{"hidden_size": 64, "num_attention_heads": 2, "hidden_act": "tanh_gelu", "norm_place": "pre", "positions": "rope", "init_std_up": 0.0625, "init_std_down": 0.0, "lr_head": 0.0101, "max_grad_norm": 1.0, "warmup_steps": 200, "decay_fraction": 1.0}
Each number is 128 + 24 x the weight over its row's rms, rounded and kept within 0 to 255. Layers, rows and columns count from 0. Numbers have three digits each. The size before them is the row's rms in percent of the matrix's.

# layer 3 attention output, 64x64, rms 0.0701, rows 0-63, columns 32-63
104:135086145146129136064123126154107143113132123139073152136108095116172106126161141128148119169164
099:098152081112119167165142160099108146109170101084086118112123158130142138134136145167102079140138
106:121148142131142129121127132156122126136155187116126081107140097133060119116140161191119157171102
098:091083120152140132138138187107135105107128111150072096125134123171063137115099132155121136111150
110:137102104137177116145129136085093136175101143100152105143167120129100108158098150087101104089083
081:105159152115160094152145122098125185146093145177138078130129152109146128140145152127144098186137
090:154136155159154121119091076120151147081130161131121083144104119120101123147170139158147134184096
105:137126117124152157140151146146165133161130179149168091059135153133118159149095076144164130120134
114:119153099146129145146172129114073100150155113112160095152072171125131120135092151159129085147150
097:131133093153117136166164115099130152089127121149135049072152165089114143164121107125145152151118
076:187120172127130076127121117118153116120082129121149119090162129109101108169056093120129120116106
097:162115138126135088139139112118131126096115153107129083090129132075106131095105138117152155081073
074:121103160155114141112111140112117115101138153158166157158188107127106091169119169092135132111130
095:070114072155108139097081139078121125101143121118123165126190165106108131108156104167110145126110
106:111151127160091075177163200122129106116127115124121149124117154131124086132126131130097135099135
115:130132140104161155143082152116143119128100104133151153123117136198138150143146084124165124143143
099:125124098123127149126098170160140121148175117120179152102115135166120128111153127135111144100171
092:113095146128136185097123121113103104117041121150150117150158109121142159125143093134129099129133
093:123062153126169173084112090140113152116155168137132124143080123122120180142136156138127076103127
110:109119121152092108118184111083105132143175080123121142133097150123142136090083159134106113116097
076:106186111149108100119117148112115168122131125135113131180142156094144082111154120134111168156140
094:118128115106161148134130158124137107076128149170161147080162141118129140116141115127120087079189
109:146164156083125138167169108154164142145169129101118135092126139153152131152154144159126137174120
089:135118123091098151128123123160133101143105176104118140150168101112143176113142175065105159088123
092:140159132115108127160093181126117146109139126151125161085137088129122105135168161087157092109134
086:111119097153121134101146131098089159122143161148113158150145116114143116097130130139102198131095
093:091136162146138098086141125094121144089127107161148160108145126142141133118115132148098084086118
097:147174199148148109153127171132130149153092167113108121110155143144114094120153139156090098181130
108:105130149128140089136131153151147156175113114113150141117081131130178136159148165098095102113144
092:136129096117146090136068099113144070089126108134187140125159136124112118147163119129133119157122
098:165125136060177126180104132107164086166099133100136143130129105132157144078154118139099142101106
087:143118160148087067146106168120150109108105141111147140146113171132132144182112126089159140132082
096:118128167132143124152130073103159131140133131122110152124105109161126133192081128088162126154133
102:138134138106127100119132092151149131128142167119131145130158142105150158090146165059101113114115
097:126118124154104108119118104109123134128130125169143155176118132120163101143146097142145202181129
119:121097153101070153116152131203090113125147168129112160133121095121109142097126091163091124093116
098:124129100105156148125106125094092171161129104136141159118130146167133172141135093103137169163101
087:143090143131152075127095130116143123149133127146126148085119105076130081114103113116133091143171
118:194118107156160091105129120143124156177126089157094120110103141129076094106153151106126137121166
115:159104140098105134139128094143178075128191137121157156173131114185133155123127139136105165143150
107:124134135120089120139140145134102085082095100140143133176099142132136108161115108150177100096121
112:129140115154146172073117079139156161133109125118092098122155109094137142139185153111125121141142
095:138138162103120137123139124148132142133137160204152135136136139126133155112130104102179185119180
100:109124071143125152125166078129083110175175126120121118131132155080099136115144106120143177122145
096:101115100103180122116134114149109090133102130069118061122115122124112173074130136109100107116113
122:098136147171101142108142128145125148111112185180135080193123128125138136120098181095139146092138
105:124128091172105190108079098135107093136115079100140122132129096129115072140090113120148097169156
129:141146098107103076133104096191176133094124120111132115103087142159100144159146117104158093111098
072:181119124123130117147170184138135102134093133112114154121113170105170136135109082096110172110150
111:166178107094108132158124147123129168138155164122110137173162160107149107140150129092160123144123
087:112122140175161185107119167129135137087137154095129103061141116125169122114157119162116113142156
123:171154155096123120093189101124143161142114050111112116066123098126133132131104146150125131149127
064:147110160138110131152104130120110086144113118133104171142118123117117098108089119144083120148191
082:081143117150107055116111151149124155088078104152141120138125127136134122145154154123070143093104
131:127099104128155151137083093108131128106144144101056143137136150103119128178117133123141092141134
106:148145131108142122164158125151130069086132142117108070140136151112133100073106146167109126120179
116:098136091081135091128130110082134108163150118155133122169154076117140115075103122124157132142089
100:179129132133113135130154108160121087141138066153170154143062123182100107161132135140141123133155
093:126075135133180121104142099108113171199148115177138155123130132158110142117130132110114141110111
091:114164130106109175117084122115123143100106098115184160097147064142128130125125081134121157150082
077:053078109102110124105129120143129154118156090141122164103122097160156147127131153138120120074104
106:136161150107107175129166145145123131133056105112083106183116109115134157157148124129130170101104
086:122089111169053126138168139127157092161133166137122142155109135120122124176080099156142135160078
112:133144148109142153138091150116116145109140113090137102155083084123151105046101117122137145092129